config.yaml
d_model: 256
positions: "learned"
lr: 0.00135
beta1: 0.95
Each number is 500 + 25 x the weight over its row's rms, rounded and kept within 0 to 999. Layers, rows and columns count from 0. Numbers have three digits each. The size before them is the row's rms in percent of the matrix's.

# q: layer 2 attention query, 256x256, rms 0.0383, rows 142-188, columns 192-255
# k: layer 2 attention key, 256x256, rms 0.0342, rows 142-187, columns 192-255
q142 125:535458488508488508510530479496500494497543491481495528510493501518501497478499501488501511459508515522494519544516484529537516515552497485533483566518511484446516519499510504488520507495549517
k142 130:477480527500502486499538506510529462510497512503476518508487509502526503471492506507500539477529559439518533474463496498517495481487480476551474489530475446489501478485454541526502513441475476
q143 138:522462496457497525494463478473514473482449487482442502550487516496532521497501531490493507455510519497475507486522499510483490478437478500505483485517491519529538482489530545475473542465535520
k143 134:507496496524509485509493526548531492483544483504548502460504441482542473431467486508518499529525463459496560527451483513475519528504508481499517473511505476531531474457477535520517508483520513
q144 114:468525440514474500487520469448503505527544507528476468507501539491462496495518523551479513508501518470519523467488525514473454543503487513487490472467486492520499473519490454515500521522500520
k144 125:518526495494521490540525442534473533529491489486504458467554510520450518537492516507497474458476475544483458512516538528461496502514463534490508500472533479475471516488499499511509473510509467
q145 114:467561452518479464475533505496509475542474495504497472473508504523482476493529493513496497519502480459525517487485499509491466550518499515457501470478519486491500468503497449541517485530494487
k145 127:534533504494487475511510444495485535538514502493503459486513518504458516530521504484495472485471477541490458505519540524487510508512464521476499502473539494467461523499514508485506482520478445
q146 105:469525444505471504495472499489510464522489478517462479497489517502509467493514489517449498531495491498520539478498487526499467566478483487473519484490504496506474474553478457518521521517469496
k146 124:547513504489502446515522463513472524537514499473506429470528494489465526509495507485491465495474500526474465513509523517483523514480462517468497500499542465475458511501495511527529481488482445
q147 162:524474515487482563539494488516535478481543515495477489546485488473528520490468523465478525475526521480480500501508482553536508455512471478516516554533508498551496511530499507516459550478501543
k147 151:477448488517495475458484529518523469498470491491473524503501478513535479454481496505502535497550519461497549506471479487525508509471545471528494495502478499523527492500483521492493513460482515
q148 113:507457543518530477486510471482509513492496555500549517519538498521514500514493535488536534487515499537502469520513533464512510503504518505519490516527492533443565510469515519473468491510523484
k148 115:444493478473478515472497548478505446468490521526507553510443505489508470494452516514516531507516500439510557483490471489514473480520538492502468507504487494508530484505503502465492521502491531
q149 114:444491474482498522529461499533459457503478451496462509462467480518516483509494485526495477495506474518497507495490489512446482486486502486494494483490528496543477472523467509504502510478495505
k149 108:552537521490510551502511506535465551482522454488507479481534497494506502496503480467508497509487492576490528554503502503528533524487489526467522501498504482515467497503505502492499477508505513
q150 122:508455541489516520514448526542486504439509508479505505524490474510519493501494530498515484474488475539495507522533502499472523458475491504519511471522491507427493506512486533480505492487509475
k150 128:456470478495473513475506518500505518497530505505471515491479492475488492492480484506488507527521541464502538504473473469553546508464541457496480504483484521492519458469492477520476543507489559
q151 142:502546500491525448499513520481470494500484548477520486479482522505516504492519426495509510536514487482516503529481495479492509536550507528508519554511502509460501483501518515518537461509509474
k151 145:482483519528454490502551489507515488502493548534498487493486491452476529513553471538514502496494544471552460488530497489540489494458510516454500533504447484489490555452490513516506482487503495
q152 119:487459486499516534513511458519502486487536463505474513468466473496487486502481569509520510451516518479494504508497480531502518490497492483475479540519506491491463509485461511519510521504481524
k152 122:528494526493530488487537503483507499522497506482488516517515536528528468480494539476505514480490474471511525484444495520516537505490504475553504490501512507492498434518492484503509475464474484
q153 118:543497534552497474494531554491492538479501535464509487508480518506501563512515511486518497488513528449514515482514466489498535475487475527505485452526531480502465488482497501525486477519485497
k153 124:481447492538478516495505533458489475478480559517510500539502515476522496484533484487494504489509539505491480463528503490515522490469497448505530494544477523521512501514511474488494547511465512
q154 133:527499513494527531526486525527518504502502521486483505511475490491532490487478495499486508466521497485489505489483437535519541447533492466510512534522536518513492503513510506486512521483515518
k154 129:495417531535479468462509516514559492507499489509494539502495491506530475469504492500494521491514538458520525517469496523532506536492538481497468478517488465515527517485469525497509512479483511
q155 133:464440490510489551495507487524500493515504480517472512470517488503509498508493534534508478490498509530495502494489504482494510507470511477522474533504472458549518522480461510466475541481518546
k155 132:484484496508514550483485529526474488478509457484510552500496490512505472495468543493497488480505481515490560495492478508501461517512480511534502486538498494544525441530512487483510533474492528
q156 124:498522506506531486503502504513499481485494528483555514468508501484519450498494475486519488501504454518522494523492467478511527488540516484488508547507509538432531496465511501460517465486515455
k156 115:468469499503498483487529526466548453481520509548504568554421516498480476486515510520505538515500545478519555528506492521544463483509542467510461476500475496484524485501507510488502503512497534
q157 118:495513530470483510487493542532504475467527495461456513465489480522501489483488491479532503484496486522503510505480494512512476495498501492504508481496485487482460488497484503483549504484451481
k157 126:481483538516513512464508484485528487503510511495457440478520512448471462540507494485470539507491558488511489460473516493576497513496521495490509510505494511484436483499519487514492500476511494
q158 125:518481481570475492492511458522506464525476478471560518459525463519493490513503479506508531563482487535501468531458522515494530506502539512486444528501526505518508532511503465511475499499506492
k158 122:466509497480520524511465528519495449490498483515519534546489539539500511498479505480506567491521480531486538474526498477519467536495466468526491499511489492483500490519498502501508504500494507
q159 130:490539447483481471484516491456497472553486498512511481479494544489479466480519498479472487517499498475531513464475514493491452549516505501467503475492504473492491478508525470513545516521515486
k159 136:525550515513518487515515457512486527530513512506517447479518507517459523522536505500497469489462476516493455505490549529479509504520466532468500488476523496469463516493496507498506455523492471
q160 119:499498515497552487540483499499497498481506525466488506508494510519518473500489484516492516486493439505535480514493477504470526471568502471535498535502525536464507493522491502557478494529497515
k160 117:466461479497466474479545506488515465522495497499461539492480497482517498495515455525478463520527525481520503513507487500531523505468553517495447504495501481475538543479461514516499511507470495
q161 125:497476497513478498451482493466494539507497503496550499508517487503491522515510499485530476491479521533499486527523536479516489510523475507524477445486454480503488496444496559480551502513534519
k161 122:450534496479500509496502531491539490463504517505504517506464514479490462523510502516531486495486504493504475458485485488477483485509451516514496489540530522520508464509527472499483493518525521
q162 100:518481542510514482512477483533488536458512535470522488496488501484489498501508486509537450447508459512522487546541472502526552484508530488496488526522492495460459521486516502503515444531518520
k162 101:443462457506435506495490546424535471485521493528477550532462521511500515492484515495492532536490524476517494477482497470512495482480545489534478518524479507503495499481510488467492519515470524
q163 124:532431513460477533469496570481501529486483458459450530532477488500538543486515509479490504472489497528492506475515477521527494462476482489513510415494480504522509496498540517445505554468515494
k163 125:489463512518508501519462530531538500464529517488519484518508471471499461472477472476471522531521545475501511486467475512514503521499515461487543474513508487556513451463504486514521510494526521
q164 114:474461469510486523496478495495496499510533447532457502488520489455510484510496480520470443498494486486463508477530479501488496498497517486537492476507533509534439473477481536527508502499511521
k164 116:543540558505552449465536495495512524473520495479495493526536511522519524490512517485492482484479494511542504506502536539524519508489422529501493504526532459512504472520479492535513490503517482
q165 130:479518498456528465506505526531493498538450524477482491465529516516521491481501431480488500530513457498506502513475456484499483488546520509502516546502526521497527518519520454470516463504505486
k165 138:490506493502489468520512541487529460495516475524533461479457486483509497515525517483522500505496532541515492528508501507540436468516527524429473501502514446529485530497487523503496497483490499
q166 139:490523445488490479477519513476489492551479481518524497486512543490488479502525463505483462533488489501487529509484509491493484543523513508500525463479525483523514455478501495475526491499531508
k166 139:510555532516529477521527471490502549501506512492536456490494504509495513507518495510495459487477492534504471522515543527458509495516458540452516492494525483492486511502506501496525460504551460
q167 133:479509500522526459482502508488479528491466540494517467453474505463511521504504452504493508558522525480520488518473501456507485533496542538501516513513517510499470502495520467540497449497498492
k167 143:495503484460474487495502494488492505502517508519521470480536520491458565500555509487517519471468489520527429486549537480515468517509482552465533538516477492488495531483545497511491492497450484
q168 119:454493486521490525500481451502496465508542492526479508494476497509499467510479529556493486492512533489494500494495529489517531494482530482520477517503470482540499512521464557537497504498497531
k168 122:535508516493533548518472495517473514487511466472485539486542466536499519467514515501499508440506481495518494479469511507508514542511453508519497535523514494504492495475467478484521493477503487
q169 106:476482509479540495473491511491488505539468503482520506474502483461470496503482494519521485484528517541502494510487508463525551515492512482536512536508491495503526545477507594446538492512556518
k169 109:440479530512497492509505522501531489476542507510512516505446499520500455518512532531512547483502491501512540492442516510499488489522489485490496494528472471499522438464494494474502475480476537
q170 134:521461526524516539554481463534499524478512480476491525509497459499504520537466503496505504465518502545479465516526504530502535439476484470524486525526536514532498505502489534505465523503513520
k170 134:452472491480508502470496565503493470481486492500496550522485501503540508489461497489499544516527518482513556508476468476516504503484523485538490495514466510519527479507488498480498515501506534
q171 131:497519494463528513509470505468493495491520502510486511527525536461470488506494523494500496488499503487496499449486513444482464481504494469513519472503468515512488491492510567470534503519505517
k171 125:506462552488533509527487506516507507471512521493512512498466489515496467484497473560505523518499501463530539536460476491473523502504502504482499497490504508471519475461488480473489453538514506
q172 133:492514521483535470470544532525482519469504523480543498491510489510491478504508470501548497514496491510512516535497496482507494528541529518497488499481490499405498511484498481476504441503497465
k172 125:487510490488465500547506479452509483517497500562491499512451509456468527523540524524482485521472528450501478479543508521511471455551506500456503499494492507472502515467503501516481506510491511
q173 123:533511517457518455469545513508506537520486520484522480496502497482471538498513460478504492528510501495513502506497482481517516554506526520458467505514527488465469489460541470488526480483504483
k173 126:510515496496463420526482534469523517522504535537544484541444560519529504487556498503511529484503491469520451507536556521486487462526498488527519515538485464505520501527512508510514467530482518
q174 121:512497540474528507514500536517483519484496501504517520508515497499497497499492511482534521499500497530502498514486490496550517485512518478511485551493497507433553532479533509440490461494510498
k174 125:461472486503490522488484538495513468490498505537505548517449495497531468482497511533484532521508500466512544498494480493500501469521527488518510483517470517516552474477492515493504529498516542
q175 129:472511528475536482476508516488505540510506514490539485501505509476481459511510510508546496497502487494518509493505525467537499497544493505513475499459474510474530520484500535469537473506512493
k175 126:477503501477478505518510497465512499493511507527507542544452513516460458534519496544495490514463472482512515484498495520445480445523491526493493507507505494479523482480523466474481478532512530
q176 155:494561488501517439470535510471504517508487542508559485489512533522477471501500470483502526564487492468500477521476523490509485539526517527518499491472476520465522506511514481516538454536480491
k176 155:517535510506500527540492461497484497514511516501481462516501500499463517523509478513501470484467487542500449483528494499488478495505486515452503545478492505473481569478539483472495475521510486
q177 140:520493492513455538514486494517504488484524469514461504512479487499491522506488525494477477478502538514489510488499507525506503472442478484490509478505493467560462528510461506529486558498495534
k177 134:513482504516526521454469540515477500483473475449483505499506501509535496482487493469498504509516505528476508520467494494528543520488475483543530482530496535520475468525496486497513497489495513
q178 132:522555517488537466488504542502509493489488543463549490472521512500512489494485439490528510521507459485513481497479491475481515504552491517515497528500533511484519475487504505526535465500470463
k178 133:461490503503465472476542516498551458491502527524500485525447493473490457505551457507484508518492535484520486489536512489550452486486514493485478511490462488470494580493519507508471482506486505
q179 105:497550461540474470488528486466506459509484504535516498473516505521483488502482486485482520539496513465475493458448539495483498546486503510505513492516514503520502455490490530511526477520472504
k179 111:531534533500553530516504470512485506511498516474508477493550521511486512503490515510488500482487488519487489491520514519495500528471450481486518498489495496462483517508497480479511465505520437
q180 126:519519504492514486511490543468484487460469555473473505542484533512532512479504507488490522482511468470507498488484510493469482472488476524516503496537500513505507463543551488510481496494457505
k180 133:487470479537478516504478475535493500486521516495506470440525433460491491480486463519482489516509515499478485501500483458518485501512548499458521538495472517516490557444497495511473517486478510
q181 131:517505487505493466498494462459509471503470525545506494512510508477520526498512500467452516532488504461486476485498544515497458504444523531476533468511514520512491468483545486480490484530529505
k181 141:507548485509527505550453511565508533485503507494536474473537478502470554482498518525511509494484464520470496530529501482462502496523481523471524470459502499493509518468548525459482509512487475
q182 147:509587484486495464517519511488497495512520533538532482446494507505499460480505476482495502557500493461525502514476507519501473519540513529472533521498522523465483480502533475519526469544485501
k182 147:500522507520512505502522461500499524522484518497496451503514515518469540537513507518500490481475497535499445495515527481522491472492514506474501503458481504460485549480523508477511482486495468
q183 124:474499473532501517475476458477490506517515484546486498501517513490474448541490529511491468490498518516483497494525542472504488524513490478508490468482502523533502496504468509499498517524522498
k183 128:514571516479551515494504474499473502493506494489508520483483517551490505536498489484502465504483458544515514524498528503466498514510465526500466495487547493462500477535521490500510473532519486
q184 111:529507542510523512514491515516509524454500526479544494516486495501507479497499526510517514455536487504500482513502462492518546452502486483512502526533506527477517503523505521506481503488500497
k184 116:481450500522481541483495548477530468493509496494498556521473488499529488470500490518490510501516533486515535507472481524510510497490545468507510500518476525518522491480488491497486531489472527
q185 118:483489480493523521538440494535451460489491500496493486483466477500493483504475505530512447479510468512499527511502505519431538482473476476505518510495509495517455456508473533547487500506510511
k185 114:518517507498499538474497487504478544500512472479481537497498507507524514472481455501496516539505504536504515547521496471538514547454510510511516504511465504485480517495493485494512512517524533
q186 132:481528471484526461492505481472486467506463511506519471464492530500490448485525452537507459498489436490505509487510496472448481518518507520469499480489524502467492447499498483547562462533487499
k186 132:507549507510490466531538451483508543520550505500517450465506489488487507517512506486468467507473471532500468527530528507461492489525488537478489533452517499468469535486497500515498476526482468
q187 124:500476508488512528492446491480514496485468501472458498544487534497500458518474528521529487419548502503497498490514492479499506445499460455526466464515512512511506502510519533521476521513509532
k187 139:489486503524503485502494505559526463490539492477521552474493434509520455458527474483503488487527478495510544533440482501491494510509492517516470518521535490512524478472481504517478515496489524
q188 123:529473539482476507516492517526511520479516487482439495556478487504515545497522503480465524485511533493499509517514455529550490477480489498488513517512493496482474533531540457502479506476519499